config.toml
n_layer = 19
d_model = 96
n_head = 2
n_kv_head = 2
head_dim = 64
d_mlp = 384
vocab_size = 2048
activation = "gelu"
norm = "layernorm"
norm_place = "pre"
norm_eps = 1e-05
positions = "rope"
rope_base = 10000.0
rope_fraction = 0.25
qk_norm = false
attn_scale = 0.125
bias = "none"
tie_embeddings = true
parallel_block = false
init = "normal"
init_std_qkv = 0.0538
init_std_o = 0.0668
init_std_up = 0.077
init_std_down = 0.077
optimizer = "adam_hyperball"
lr = 0.00476
beta1 = 0.9
weight_decay = 0.0
lr_head = 0.0109
grad_clip = 1.0
warmup_steps = 321
schedule = "wsd"
decay_fraction = 1.0
decay_shape = "pow"
final_lr_fraction = 0.0
batch_tokens = 16384
seq_len = 768
doc_mask = true
train_tokens = 120200000
steps = 7337
dataset = "wikipedia_en"
Each number is 500 + 50 x the weight over the matrix's rms, rounded and kept within 0 to 999. Layers, rows and columns count from 0. Numbers have three digits each.

# layer 6 MLP down (transposed), 384x96, rms 0.0773, rows 58-130, columns 0-95
487512493430469504544543479449503432495459498631499471574511612562549497574492579511483475537493488495517578434502501454482442524537519438416511480496501513504527458493517442529449522486559485546508593427504441526461363447531457450491547440514504507494571496569511447445497479528544482500
467562533524621429515464553481457439507588488437417429490482384514456501480458537545530462490451467473598545521455503469530513488456473496482513444428539530584504478498452520437486458549510576495482536456525548462516434496527521521551424487463575615536515477506485494517559507525437568480
494553420433520499599566400477473440536557581528491509503552517467475550570424519536627453512463448549543525512598503467438504537430411537464551510478465563571532523574580429548549578503547496425502502464423446471526493532523483541423505549568414480522386512515356457451583526499522498609
504432452513432531450451472504483458546463591532561559464450541453451461486410493502452481551576459389473630485451560473523416541419452519460493484424468528482543466447433485467550467452444517469439461535521506561499483491517503575468468419406480511533379519529452505540559537515648570512
430495543572594487493423516467446480486523471548446504565498529501515471516492518539448446471517598532600448575447529502461507489413493521482438474422507411485436545561493524475520547508516539505511556522481464514553522569535510434576463500481517482519475455463555497490584470561459546559
475462525519517524521435551468592509445413496610449453511517495511515444440544522507511476453513493396525536438557544473527621413545483473445529611456485463519460529571509408526506438489467450503521625453434546472522545485606425488480490436520536531509538490480546562459472591519513441504
549458464456607626521575559471380452463486559416497529484564503496451534512550477451402518501471428460490510493515546464561448407577601526505586556494535428459585494504542422457482477520425510493482453555542421444414590477549473472514575374564530558418460540500492565486501547556519476543
483466481401476562557494498392427607518548442498520513510474510508511511529476443528481583560509512497488496477596448431478512494553427538524497581462529507485480476483522471459540500540369561547525584483468476487534562494575482447516430506552509565512521500514512442474450434456473442439
464404516529464453442502524543566507524586506461504565471499514445446511641505514410482487451370435497549528565475541463488549488500497401466556493527437600516468551614561583527565527421548559544477505560485516494513442416471514502547545485503530521396468522386397589472434490496478475548
513472545489575497563576448517434490539545492517478475560591554497523519510507547554522489537527479489535490533511440461486503549485532436480467529575481454487412489463501504490473518486481364527497520455446390514523506505480537445501458478472528507530531556532488493408569481442503524560
475478514543525479539466524489472494460588566472566554541400549412583480512477487475496502488516469557496526550497478508433509553472396543486518558470442390553649481502504542563471556502429521440436369550442470579513442526613477468489543614462458478523499471524530500496550493469560458520
540504543482434477405483562494482458539513530457491435485539504430493499488567457461498487475490501509528505499561479428569578447518546434460503462559449447456484559485501558487482525478576500483487511602531520400526455560495430497580521539382446500489490437459470544526493480512511526559
504470452497494553415557418519575507493362491530484543505593438468424489518487484411505610446533518505444469496471520554481457487512474586525484539508501474465407481572469432528528420468539482525539467489485503536538519594566539485439508534603465450625528494482509516521427490468546507466
432493454600565500437582455448494533439469588479475485583516469616457571526580462471456491431483611508541499545517547527494558517427530427575421475570585549492486594578427607469498530461467478414502465541575461509442549529499488522434514603539595432449452541444547523513521484478464514538
553521594512508512444490450465535497493512431522428550493520504482454539511489508444467464494516508505480530412558421420473556456530569514530541513550549506463463557571507557569418477515505528531546556453487516475470556497462480500455583477560454599398532560423526527526539397582552472514
387518531475560519400568487463472527519552576574485510377418443491539488436443437571545496571456456491493542509460529495406493470525524464465497433488518456394464442434493586444548426500437588477456492462493557545523477527462482500492580584537464521495614403485517475584529427571489486542
477477504464495377548477524556545535459549548447522494587509504544459382510529408514521407549544519443483597464550504540550454555523397542510520459514495545511496565523529381515488489390488433561524477490480340556512418545505485505520376455475446502613521453481481626445449437550525462562
466484513525527469512500504530507508450553525480515503622536568430438530439448464485426464502524476494503535494561586509463496535489418527530483518464556511578520499490415492559528432488498485570493447557494504502513528507582504545385566518472468502414497566463506521557498460486512525412
515440440553390484517530405514591500460485500446424550475455588555488454428525422436470450408536481496516412392510451508510541461403517468432473503506504444495470505480517516423465468581455539486424502538479519487493525523491443527555614533464576523485530475498488534500528538521428550551
504536513546565572531508544441426565471584466485624479525527495504496421539449413502489408524447617518500473458508509490536479471576502489539513519507506553405593437415483523409545492473400500466532480515391548460479568521456501470484402363476466610425442437486507484491622485594445484522
528473585525510471495335570558480443498551489552499534422562534514460515548488472462468460431539451479511382514513530472437452452520488528467416505515488540511568352546437428452401551414478540549487485514549560473545473455526537515533570486525499522535542388565516527598459557471497424457
439510448489388613499517608479464553561525644493584496504454445490581576483495423496658543476486406551437527393472454491455501498554550551513528497405458507531572475472564533529406515442489413586374522436444515498494514532449504391507375475610562425492435484443555477542534472479461522497
579449569485471548547510551498525553565609558523426552442594584554540513525472534468561551527585610424432551492460481465393449525433654568562419587468427424425423483522472438459455480545518487536566430416449513381567602456548520443491481477546452413449478513513456498476526532585572398350
521523467487544436464463467523521412438421440473508484515467466487483446478522527539455502468541611552457491543546477502496568504541479480482470439452593549510474525441415478508477417531516407474593507513436501506454408431541562536528528531477511477434497519533457460483406538521535434499
426434451485491468527469530489538487454541508564481468479448564469558441453478589437484523465558475533557546524588523420419472540579570506515430496515485564525498484479483469516501475536503426467470539449523532499497544487577516483478606528429491457565492545485500452439513542483579529476
516446563376436496577586512530483521571567532538546538480521439510556432466535507469491499414453575549559407461499511416463477472574519454491546495533437446447512437490500594449505478583533518538515476492508499466559479422553527436553500457477459533531539479487488481404359565467508541406
482494494554595470391427552494551494505469571552514412548359515508468563550500371527532513502522456508412483461519438461526445439485595502416544509563531481538481404552512438431480521539505569595470442581472464606484500496573439500494516438459501533492518564488484541491585560491456478545
518455535482589434608544401552473497485480537466507568444499493495420471567478538564562454538514484475481523574540507530507437422651583495489538420495504477499395472484531459509573438488554498431504522510512539479607490621475452372406354500563474488510520548449510620500464583510483570475
463523531429481460501513514443574448530497502535516463508557525575562507414512473566454538545518441523448474541561498544505550503559438557546571503460562482536447476503503556488476509496566564558460507519478562490565537574509536424536483518410562583460524475465542497472531425476474533519
529594458470509526529452574505549509502506570527436571514580479474472467451494507509457493466527391576454512414509561501511554533462549458551426476398473470490410486514511515472475548437575544422536574502476608560495547600469403460409532526560451536473622473502497471428403640498386564387
561485481493564490561459600500441496543488456486480438545453463547517480404492447488533481506464508538543497461587434490555548423452508551427524527447567510441473596482544514494474516570522601441492539585498467561496489556446556569509583573521602502453502580557556518510498532421480463479
510437588517491557460500479479498485421444496465490532429462449416589444496546540445502515517475455480458599544530361603498550428499426535500599509438416446498508531551400532530620582464468568488512499476545469420479484458498425563470605565545548519482510572465442527478539516540534601527
557523501534498452569534507524446484623532503483408469475547462555483488390519622550525549498474529468478476542512495438495539559513508497453521446451555445468475490432606617482533463539474548538500511468489510562392492497552576530509453554552438546449441602405449504452476481581542472460
577467538464492500545438524472496444440452441440473522433438420440581348391451511511470492507433460449504625407594542476438440585505456540554399445447562566563568499505534448510575450555450446508614472440617401518407541620530530475474561563504483452530472487443513485588467504510566571596
562545431468562648486421544472461512549489565435542464397407471489523449508417485507516523563470421521626591445457527550449490444456536466548430528571511565465491505476447439441472462586551497509481525508489532543511479576479433439570488506481456513532498518494528573518519440538520570424
605409537488552615488519538444466483521503455605439402488422570401489498502503510524506392469454425536542452516406518537450506476427463568530441518483449464441508523516467484516473511543620500478474570463502468542455543588519544504473543545455497419527547530541560481559523452536560582481
523446511632516456450530419552559525392450487495457517555445452518524387554523461578461521477552520484499523483536491524518555399560552513504431515443551537440594498513495476582529406440452480583461518481558476481414485520571521489529505398469558511469393521501467441539576464474524586461
561524509489419498542499461499467462562531498551432523472544539561438549476408452512549487480515465530464482501491492508549533536513520504510489568452516518500429481538497447416503483434565524554486435480479516502557514537513441506459507520534515488550559566578472485473447500543550612452
521504459427470537527465473567498511518480497472551517516569531532543613561452585518499484477474490528520404463520537531479428486527436486512593533559408452501502459503477480510412470584546472497459483398508435524556458487443536511507490526482492519525629529465493527433538575456499493471
566531497510458530540527595469470515500453495460490533572499529568462432593475437434561430554480435519495444502531510477468519471488517494456487387453506572445444377537533508507456504536505559508613579630599510504497596533489485542593580496501410458461392441567555542398499514422457502520
486516498442580445518479540395595493519703513403532654486436478512501602586608427443459568482421506335618483533561529556503564353450479425493503471533558505489512569521499366484507509483465410501454609477528449468472511545423579579522529699521412542482458464546545499508450482427601452584
573424501512561501448479553440456449473499589565475515499516524549556403466480432459494434515440560573544585486457554458496478503486467549546460493528563542501386494458458559407589529521491598531549419453539511552513471400472535491437432434517470472587488495430474471518550401543435495555
582564539516511565420583508500489471440475458505405487445520431451478493411471557395574528471564511474548460531531565542507513540473467458424424394489482539502523512486570568479543564423588600569449608483535515498390514593517591507424482436561450464387523510485523423478524450531428549378
524518609477486533395552443451531623504603497501487494524433421545508526533493557441467398448453463476495531524482481458447508480467587479476504464590480493479462481456453474485508500557559517542549422486476559500510515474439425467524484454404442509540475526541446363542497483568568526506
525462549525546404401490447550476455503414554549575568483438556515572471496513503537494494481539472542558497570479547488477498455502542524462483474427559445481544533442535479484526409490451451513521536480472526502476469469447515471501545461429554424481481484467477549426492447487618543547
491459541591430524504564426509544499555466525420464484509532509505553508610438503426585530519538503532528482572441486475449532459533447558584554441514517548509479476409484520446438558438457464606548454529499523562652435442563450478505476494465499527564480498498522533476452543456503482550
439408459488522377489539527435511512487549484447492557449470550387516547529561471462526511524431494569500555495548415501538526552472564474392508523468512430458528579508497467464515523493507487436527500544420516473476567537502533552510642572388460515495531434606515484481573494392549441580
517482495573594415422471553461561563384475487403563514543510504479372601409475528478394599442463463477446494518395500491628477520352465472477424470547381528468458523485513457498450519492514401517524457555535451549523453438478482548505577543477431525500546545416458530562437427435492469542
478459538497428467544448503491528494512517525530387529535470424511475467464455553469564479549452518503516470529497522433479500474491504440536535494533430534524571463492432588522500562577436567442523503514475466503538493518554525540481537517484471472496497413471581475549501526445557467454
428554564511520485457521454478354595559505586464533469551458438406514457476503499522528404457470551492503463503541534518608418496492493543486544482606583417488517396541420433525470538545472574403465596530493558506510470503544642523418570373547524461488494509577504518554425513487510408527
522535532477556428486571523506539462530486560414454547551519563508428488524455476488464524475493449485525604485509539436460451536541593462493508453407414423487489495412393449455446468473449495524525603520390476482540493520480451499523511418476525582455471537500475579351514533471578492579
543541467465405469530448558526582443542440581457465553567450501478511519413598474444492557610453436403493548410551458419426494520583510450617490503528485525502520474476537409430497537570516515490511555527492504556496518570512552597522475478535542502462536442439510551553417518419485539482
532403404547526436413430548552520507473447562515474462428455456510563431530443444522583495610524443423381412491375542494566327560405533593520408579459520560444450520467540547547453495577516533635545485538627506550404579543514514489540566580429497596480355484530478519482480482457532349583
509535511461502410554466501453514505507522544520556602507420608554526507417562468502459491487539473531462488531530476440488459551536475531619407517565472429552485461533456514530428458536499430479522475518488476511508488449566400477447551425547537537588580419471484550465404560479478526564
391585539590531520514497475570516421434447469505427535435432574392495384613555489369558497508587469545437621532581443507490419380470524491499598491410382423472537501524463593436501450584554520599440485541559432453534505491376516567468623485498491543502522513572420536467537524565466528560
526534567557587500433444529539488420427513519523427538436442489503489483536515602545520550562441514499514512519394495523485405596458525486476503500452546451508531459558535465543552530542519570524570558438452493578480471517430435469508599415489504454493392421477505560508494546539438595471
444506457448432476494498448423497453567537486499561510437511547405468572564420533445576489453522602444455581540603603506553480521471481496484569414507404527503491622449482584512512440523597513438570403443488542581463546445408506587505424549553460436526402498563393507522519425490539602459
498474475463529429448482503562474542509482496551530479490516451463569413534431587479442431501484473491473489465479497456508532556457502517378472619507529523512550532491522433449546588520508542473535497536541532482498485494481538400567613524364574458512461556514520482419514411457472511559
529447520499526525545539487444502449547455438504539512465532408496452426451431553495478507460465533505486391526474398533524511557578525545552491589503550539414526437549482593475558472551458538611502509469411484482483566484512502468510485462442529553553478546542578590553517548506434588446
434437350485452649571523524489485565444472464524447515476400565546569493539338457559529507542532477519583474533480460535460515537605551519472617476494482522569505535473482467395533484534522481546505451519503502530486459537455526580538402586384535456488504638515482557459573488468541569562
494474511525461520475503490437525555590453473528544523527406493563470508499557437514484490448453540573457504469472430413428512582632448508457504489528410586485503477427470582580476449606388501446433415505465490553547524489467471517540493496447575412619499484463550519513439539541476503519
470491549440600493587496584434451524519452440586506456524503468384440500515536507607467519522413484504486504450519481507469460429493538512505469495502462376423570562451529532537511449465557527540483559556595477537401464411527482562481471480419472510629502538471455571396441429408530548538
514542523543581569455400565538429521441495415600425506603424344548454450499451559513468408544590559540488418564484522540429511516503533480456389537480539523452413439611472439561546397589538576535464470619595380543539488464504510515550605468471502498598537447507543585510566489477501586491
597530563541545509532442541476446494522542500521483453451393487589436418463505454436449461595511430545519535507435482521515522511418527498563501567457528488493512452485537506472470581542575520572514541564537524503400491414527563510503497467516453590528441531512483558549477504507438493519
487473530640514564425379513568514613552467396608506495502439518446467479450557498524486536539469483570496522470511481480509572467562517562457470463456453465452524489476554479497434459476542541516483667586484507533580472502539459477517427452518486510528491552368471528459411514529523472454
561483550490526471486439487535550624559477554471515527463499579514517508490439454469526533447550583554458507606520447411517536538503507568491596465474488549392594468509512518435500489615490508446569442488477467544474507454457458496417419506613513477603530517432427522554559568533426479459
483471562573485519433490468490582458480540597503507506518543492535441536491537458401482408455394582398529527544436507433550437472562612444580571541598480532530399545558436447565561479517494485538553439527594473431480452513542515578342578455486359551360538506417501518496559573576533489431
482530476565581472538457584436493464474495452481457425558551442470484549433428514547526453499472412581451529457512448445407538470482530519495467485466461504466514524622552526521436498599600468449421543568452384444469519625518536541488540455503452547436453475513576538552518454455461525566
475447542425555450470509510597499450514523523588424452538507544632481468493487498504542493475482495546552551450456463496452477490534459556452620468530559566555498484511457484452467472448510490547495441502449470483430468481415501538491456426447505389505522540552500434410503539560452506488
447502520555589550448574565525496493500516506483510620436585553532574537490469566428621493483456455422504521495490503512595429472460431479543527507454484596510513513552447479441472540487571498416431445522409510500517496514475424505594491511476437497455427570518352524576551494526506567555
567541502531458546531474454453485582440493432545549461554540542551523501528494574450420514495529530619536492531467516486509508559510556530383555557505490543521476480519454531478524531474524483581535556464556453481561508554449510489586536521496525503460552499566473534516540553444536429366
557547533533492436537445413461496500552438506484459484494578468456515513570503489481511479532478582407520540436432576467500571416520495516474528508508465564476482536517500491533532442510515515530402464534460441519539461518406455514531534512475543525445561518482531521522454487494538554564
501566570514392609554525612403540489504505471522490507528570470561498486500485534569479519467562474494506541563549480431498511506540465446516511594570445555465498485582491549489528386464560539587467528576451475549501461555479451495603485521459564400521472502550518460462464511482459450522
# layer 6 MLP up, 384x96, rms 0.0772, rows 59-130, columns 0-95
475606458473525541461568421507564509476437518550558517402470522502520521462499475471509468572469535550468577463471468532488493585585525437545461613493550480506570533499470484483526542433424444543512512490585499568487495529401481481502464581481392445454488589522512464535540527471573399541
396452477545523542469532602479490523508518551409530461546437415487500543494548553470536510395521556453402551576563465474550419482525495462494451545436448457486507535464577450612506587453453346471469493424499394530454536437597458548539537523452469494503532532461509478540502454428574494584
487473497547590560558479548492515527511530613478552491449418468522541541484579541535480537512541498485485563465476475526444338499389464492408515600476510468550522567550520512512604567474424557446431534490501502473463484502361493559464537536552493517447448434484545407504573513501516560430
530482446509419533532485501512536524445454550469508491384503451509536520451467528415460502469518503461458445488434541466510497486477551546614483548520514558582522521532524443446530569535436465513508507481588491536481460490459479522478545577536428564482518474512545531497518417532497570506
479544560509657524487532579516460508560467575451544464532554469489549479548535489385508417573468572528450489448481440462532509487547505438588443471380444501521482507575611464552468452596538468551477492402561576545445544515595548534545481496375639472418533501426455472509418471477520515536
411476601547477516498525548487526517467533494555597506435458511461446551543533453517525367564436555492485505468509518563474428485408364450438482502477489520603511470517462550561526529454505500531461531511562504517545476480470410534488579492498527511615507500525552527484486541505555514520
493492459580525460456533504485531444491456525495444487489460469470481564438520561435459426592489477498497509475512453531425524478413490460453469446559494534516514516491556533494554483576534513531458467535503492514485454536527519509606557498529506498400474554474467596603555439484547467499
384504644538471455522482505469473566456523454456542531491443463465498558555580558484507516546477476420503493497496545570397436493529514617418606520450439402443589611500545451477491605551410489569499418470575439402549521437471408566470489567462520546546487529505544582541562450508492580520
500546544507543507445436443535523518423496467513514496462476511529545511525533474476459496463504467507485522545406476496488496451448522536549480447428516526525530516564482511524500496509516506528587494523548517471477508457461416544485516443492443520516498516476476545484482425575467477515
445499462515524566476567541534430447441494512494495553491486482538478531561548481489538516473439565406591511413580494563526419528494544553457490508394504467487552447504567438469460487595567540504469416439585471480421502602514540465552553507502389356487526472480504505540521561483464527558
509492606500531543514421487532554539455499561593522616549397448504466522412520519536469483417461606505552479513470554507370536488465492397522439466542480514508515451531542448473424485552482531507522521390568513640466488475470530507471495560501464562421415504522502480549574399486580454515
482531521493682487501501582517470508416499488543469546507483497453493491500535493428499465511402488549447508544467561488391402551408516572490440495497503572609533530514536423564529547554461396507516544563470489532496558524514535389473549485483513430499476537548536488519514498450510504497
394522536466467497491500550561499572461482555412588489431442473541522508499538440426506448533472482472490483565532537552504512413523600517675446539453582515480433433509450490502416596473381470465513485452563478594399535512558471539527561458451517540534585407430524522529438497451515450398
457498491478541525581534555445550513499495507466645488528453580496570471479570464453524479522432507468486554541477516504488428503440440470497526539447521495514517422457436485526510579529502469513498442533535434558520426503496467479525569501427565512541414514575500496526464527463476498471
507634457500487561502510575480513496506539497478542547473458475457513401517447518405476426606539550493584472536527436495395484529540526437504547545438540509478496413438501483528484587635459449509489440527580512492435520614458532529467519535518475595470501467607568527479489564486516532561
468595544511581467478584545530493479515441524469529559459378440502453430556611437430549374536488543491528526470498411580615500406469446541559454532513430556474472477568507439557413542473502518520504483504552522446430553543392442524517475458425514442531558531556457466627517584501529425507
429480438581489522458541546451550555490441516487562531392527490448508466549501485502511383529475601501489505498521396463569339532504535424501497453442508463451567527565503483458544479515517495493472440456522474420485568577516515515496437570531505468628520491509544522494479523515518547522
544534522492514543579453470527557502508535537535494568427511451527506529479584430503540481393514523439477527424474538494407452535504583429514566461506437516446519421461500511474487556468449463564512600490558510531432524513539491512414536431501446566473613462511415474525414620450521476524
548569506531547554527508526526471369601465600602493511470438423534523484458490449449444479534468479504544514413485435567502458509538557535586501420456482507540611585538661477525502489593466504479441516472459417497494531454564527430470496541583461443469481520499532486402586536462478431511
449520551475616565503517520559473423553483493488582539427488501610545440544499483493470490470485565525475563466488477522524495540457425546412540431472456405515506459579467552493414463587527451627475488467491421431499515543541554519482570499416457540565558412545430478544440483478475513491
409618481481558611545481458437445529493437504519664548379481423519541534467465387477550538528427438468506583420439551511575432527468473449519441478488499394645609494595490419528533524495393444539450515455506452582508543479593476486457523607548459452470490630488528495539587432585501465498
518435556436504525433407620550521444491582538562532523519454392524504493543554516487425522505518592485462425469474553574437453493478448456452512488463478449577454513567489420556454409476430501514474522398503501475518504581563501532509569514415553532563383375493503495516439524391492612556
518523486449556474456532558454544485516584508514458492409539494516487548524532472457512502582428462533492477531504509532415494484551477502468462459553381380531507487544489514471508513528399549486476513494516464518534482471429449520437474516498485510568541467493479515546555456524512554512
475543544473525552518534526503464461427510556473476467461523494496527452415524489475498468484458420478494451559453505517396494343543478402474615535488594470493510543573441467478456473530396478501525491403568524470457494543482573519423544535429479542470617469591490472466512428561491499466
436481562491539558520479492431544571453379480395521471484530526496643369453578473419466548483508479432495424474528536562452475446504519514557534628398508435405545527499421468444514534486427526600453541514515527469464461429538448527455510587439438544572512455408488547589505434519566611487
449599512559536532415544570515497587470412511445557461508367538498552537487535491519550444597442472271489522400517546466482394429407533480404534494376490474445558580488442480497561583486527586498450454472504496492460527496577425595499591467608467515518520552462410490467532478528506588526
461542493491534564494562556449489514487467591505560511481407485510489534466512535432477515430445509564531481536486474514497484481422470435549494548486585460466569507506464552475420536542428441560531476559491455444499459474549524504531519449552433514377438476563559448623589452473540503561
558490479516456476484503453560475496487500516547523525443473470480513450550489469452446443403526574449513537512504502488455518516503529515454500515547471479487490494551421428527503492571458482438523406475535474471497571556542496515495443501529452475574531476581546487511507528515510511616
505558469583601520524412405525581576499441501386614518523399503536506415515544459500379481429482642467434506400600594521375478504435496507547574438480517397575486444487484486490420536416507515546503545521523543522366473538567431566479533466509523594452557460546472507475531550436428481535
444566600477493509550508474479442503500548573493571428531415498489484455505469547464437484512489425521425415471540360457386462498502515438557408449497547535530520494500531486464513583541381549538438509499589517497481528510499516529537518536444541472427500523544391616498485479502656600500
426575522517521459542550436530413516520502504498546480473509475471488505484442494408501496504448563546536514519459581526491428583436498580534452591495545473477523496484510474569593499452420594582508484522539484435406458445465534455482564479525494496473454410490446544502546506514456596492
501464438512469504509474581518630565489496551497552377470465457445475489535553499513520484546386499433450541479509546519526424461488417494500500536488501562546508452495471500486448502590465473470545488532565482471493525523471423421530606513349534575530434549599553422581541493402465514633
520520475500498528464532479461499566485499530538534463448472389412538434463545517449500483470472522557517531470516491516523437567511486534502456469490463553547561465470445491495460496491386564519499551463535414490374515500457494551467520591547562568517527533424425441591612479451492529532
563493480435565535467445549568503507532483588511502460510480396479586544514535450466417502438477532505517456525499438601510470565379489608514491529509570515537568449524532454565614546572477588497470566480522351545444484472509531515413506502562489466441438528503570499503527475496427418448
514470563447559500520588571549472533560539482451487543535513445526451475346567593435514447494446459438584491542565517496508469419501407546535569523492456425396482429546451493592495491548532480558475517335503478482384559513581534507512568533414561432496481400472523483509515527524601578630
438555549428497490504497536555474443554552511489556459410524464531418517531491501488519581495386544447560544464471539477495517563430491563540466422442497491512515421438479484456516549484485502528508530507565422528490473514402503529485531464551468440586493497505432542603496497546509547484
437457475521530513529460494593538542438443511532522581535471466458527531553520448476514517546499545485509477482540578521472462573510505453514527485503475553530528568418537463490448502444402407441511437504507526514439532486401521480541500584501541468515470503464501511502520461470459497544
460548502484563496532461386512498481542520445574544479504479377406515436576501502486476558509534576470450527459484462564526500529514465525532443467485512545511535468506476477483607491490495505494537548547508537512441538454502448554483552461533513471475496497550539441452548447487533544565
566505517461581458480531535496562504529537484593505478508463500444486423519439457446533499518425574463537445563386568513555528469479452511506404492426498412554494445484429443509447484560497429537371464489572513550434532499511426462434478477471575552405489507518555623557516390552547558547
547587569527572482475391551493513524435487427411510636455429488466595449508557501525516544549449447386495499458481481589491465412444453575589571504528522472496520539558439374460588462543474485441448431463538495547459631540395482474372541601522414515587542452475498484488609508530436560539
579447523504527513436465549473462491510519499534555479458452465452492505501587419460409412569548520544517447460402464497572364444500583463421492439484532437485514624466516406467582557538491491545473475450608420529512534613493470597487534470508528579565545416545485492617394605492503545525
466435456485503493499616585596410635524517556540513428438438401590513428418591441525470513388527409556474595561479508522537463519493451457497549508460445483503459534554471310579518487490471561439427512438492483455490471509486540421476531444490488524418533452484558532544539553461621459528
419524411541494564505535492549457491438483573543611574450484500482451581569505386535474539553475524501494565479418449516488538446503464466452506474513520527541500442450440475547444508584437495482489548483556454517533400506430621507527610465545549478534437467592560552482484532476566459488
543531558453519498511464534514473522429572555474509487429461438479449519523586474405503524518487500510427467531560479511407508474495553532444458556522501443478488546505478451495505602565475582569495498429561497562504601498414422502521439479508573561565549454456391529554501502527491542528
473462529526526544458499549510514544500478486541504449478471549531515485545555535542558514461429514466542387514534591535517434440511478469449506519409534491481497548397506422555563506595529553453383496427484527523438473500545495493501510481356516468454500543539474505512572392455496452503
486474569514535501468430572469503564451498512534487494455422492436561508502564362496554532508519442521493503488542492503470380418472459447522560514465510487427447577453413477516596526504431417482500481530529519553350629562424428614477486624475453489568492596566424461476503540516509482525
471533434574570608516510540467491440611441434455640513519474403523475523609503435478488525489515498471493603505587576414433501467507423488537565521505589401522517518553505499601486549487471343490450544380515462538478533380617489526333530583472436421539430441432518537424484468448496512495
540480466545509480521494596468495556419547541518590389488442440395521502473445451493487503520450474522552524583552501531452450534492429511550424494514554508430487470525490503514477502515484485528493513499523423526481515499481512489494515445518550520457480495495471537550506453512440482546
422558565518562491525463510537379494498536541433563571526372465431593453623496448487472447545460495423492489482574448485393483438450521576562559487496452464486576626557538449576539522482529586479536513479536394493413535548526483520413577463580555554479428514513432441485477508453462491427
528620464524441565493529477442437389458468529501559428449473488422491438528437467453425384617462592549598517431524433547539483473464503486643484490444506519567458502544575501532392476511462528549502457484572517532458551556560537488466475521396588503454388512584407448530561557479524508533
515548465520537460561559539465446480435522569443532567533482532427593445450570553543479468451482472540432529599460409480416511427446523538514532474476491430443564529534570502523477529523446431532462487386535489479457505522560558429478547512421525563431488498453510482562415394482471635507
482494486534584504490450558590545559472510555538527446531418467464515518507597430471509444461494544519480454499416507566504455449440461490484463548515548406471553430507536496533532543505490504582388527475523509503463483426509456502488494492430587549421437403511607404559517438412438535589
557477492562481507492509497436573428508476628469487424431464482525459454486573501516516495527485497526519454444527486560387448407586484461601480413463517585539486493568457514529441496450406489488430552445532499525489583565494582556471512378422514527522551514509378520517564497466459556518
487529489550521544605647545521492393477519494489554410440436583474475514528519460485508547471390486508587534483517499594334470555495423519494523581444532464545473467440558461542563406451528542495468606435561482468462484438524496480447579471388492533467421490517570504570489481422556462508
425525416524596509452534512571530499488532472516597491505446518498451407495448478472457533517473611495531529511491598585530493482453551499563441566475431471532568600518505403433572522497444515577536541475536403506502431457541458457513525384455430407464449507533483555623502424518445471523
378577514481675552545435660626578465411492435519506529474414461529502460576499494482523544469445485355516566487538480462383453466493391582515551552426431525539527538495525441592549546510484452495487532519559576445463457460401519533534478569552478432510432417495503523494533544410438552503
374525503528570579476451547523562417438592599481520422507516498485460513559470441517496601563411606560469536475489486557424436465481441407521484525472527500556553545579525515545506517493427576549448496506505578478547510477498575477482487530383494530488440484519507547464490471530517499525
424570453608499537480342499522568540536448510549500570481490496514450415507520529491403474580500548470608607464510544503539476552432551388532534539466465470506508690461485415506546522463515468455516487431627472433456510480598459532514567516441411472484456458563516498491461442496516404588
484540531494553498555553416460508499599452532441459593521511405550541350485509533379569519555413460475525578474474493443462475528540464478565430557485542507556492489495519455547594518451500539535523633443484452549407561461464495424408465558572518515457405496482505477464506462419538619538
516607556504492440549557528504455456471612529518503507418583473572548503423528489411492428492449531507548384527447475541529446535509495576528492512418505423443547545538558432480508445547490440517449570480476481425505516505509536503449479573570473497494525565432327541587483525481494526530
453508454547607508605575462475526443567405495531575478406528494379549489464590382468458489588500516441540475541514430493431414455463510494525400560539459469477513422449462513538548432627478495611512472536530575500470544426442483508500582462478498494556563455529494549516418443574478470481
471483457512490523423474516552520557503506438545528477542444376478555377571518380434588455529453525448468484593547569629616529452494520472601487465497342412543501441480497476464497452501478521534471455488580429573488544408535473482511478530473529551424549429492478554610567414462516548537
469547452577515512507454493537535513557437582486522553463416501541526499449522464470406522579464571537499551503476508548569476540513424385571494496522473489563520501470538430525463546529506491504455547473533518460458407407541422509484563547548522530505412525545458544532512541454507437563
465521479455500565493561480511532430568570553610507457501515551481531462466468533507417487580454496440481392507464467520463463590419517540464398530429442465488526522477469470473568478544505449536373505504557508435460477510502431526424566648541525477520441450585492497467507458495507531504
530528544527497509522495583492526481573496602523626577538438504471547496476498386498494429518429543435562561481544555461459507507462392472526501454486404506500478491536475456600466552494492556502439471509452523513433412493525505560467534482539550479438416410577561500478521516389552540511
475525519520490452406471500447568449453582509534599509414472514497522458522494462429481407653389580531525571544434497559481430455423446531514491558451526463486538530495467504591505579496456481501419590483517402492489466478514532513452614516415579523509493467530411530508502430528608477489
454562551467518535488547459436492444534578550562554405456506471404504483514478468355572427502493554444479469511404484552421489502543533605500490518398501499611481477485519489494466587530427495522393434498559515507518556465543486586505467595476498546510418535513532676512456489574507534508
595540516525433504571462434452488471448504507531491531500516432471511512483540473457515541479510518469474489504511546493481497470433542497517421457479446455491484492523474506509538441504492529501524502501519504507497563584536386473444550539510533518508485467420509519516495545556522475480
509607434474535554553522564523503517505519571536595635514458498547485531475545549455509619511491474481442511506511551475427437490519480376500470498453418434509557512510531473527545503469455539523402417518530542491448489484514430499504561548536362523554462393447502510503556425438498496440
513503492433520518442488517596499463448427490524462549474482504457507519484578570510497427485478450547542546511579526555545502402456456492560555524430538468498575523581471452503494535451506486575521516474452527503450484471507583513535484452459433557547479522493566451478517500503496549530
562512625532517529488571555476527509556580552520581577517426496472536447449498523396515493480523509525452500530478566500522515549527497479459480560476509459453498466460548490533408535522511510483527436515501377629481537460525502487448511478424499425506489504459442548426573531453484407562
460552497551446479372528452511457529445450596503573455496512518514524543492490504403571505536459580569526502493452529504466408547506512572594470473490509509494536431439479457502522514473476427521463548532529465523474565429454412464502518529486490489414502428468500546530528583460545488542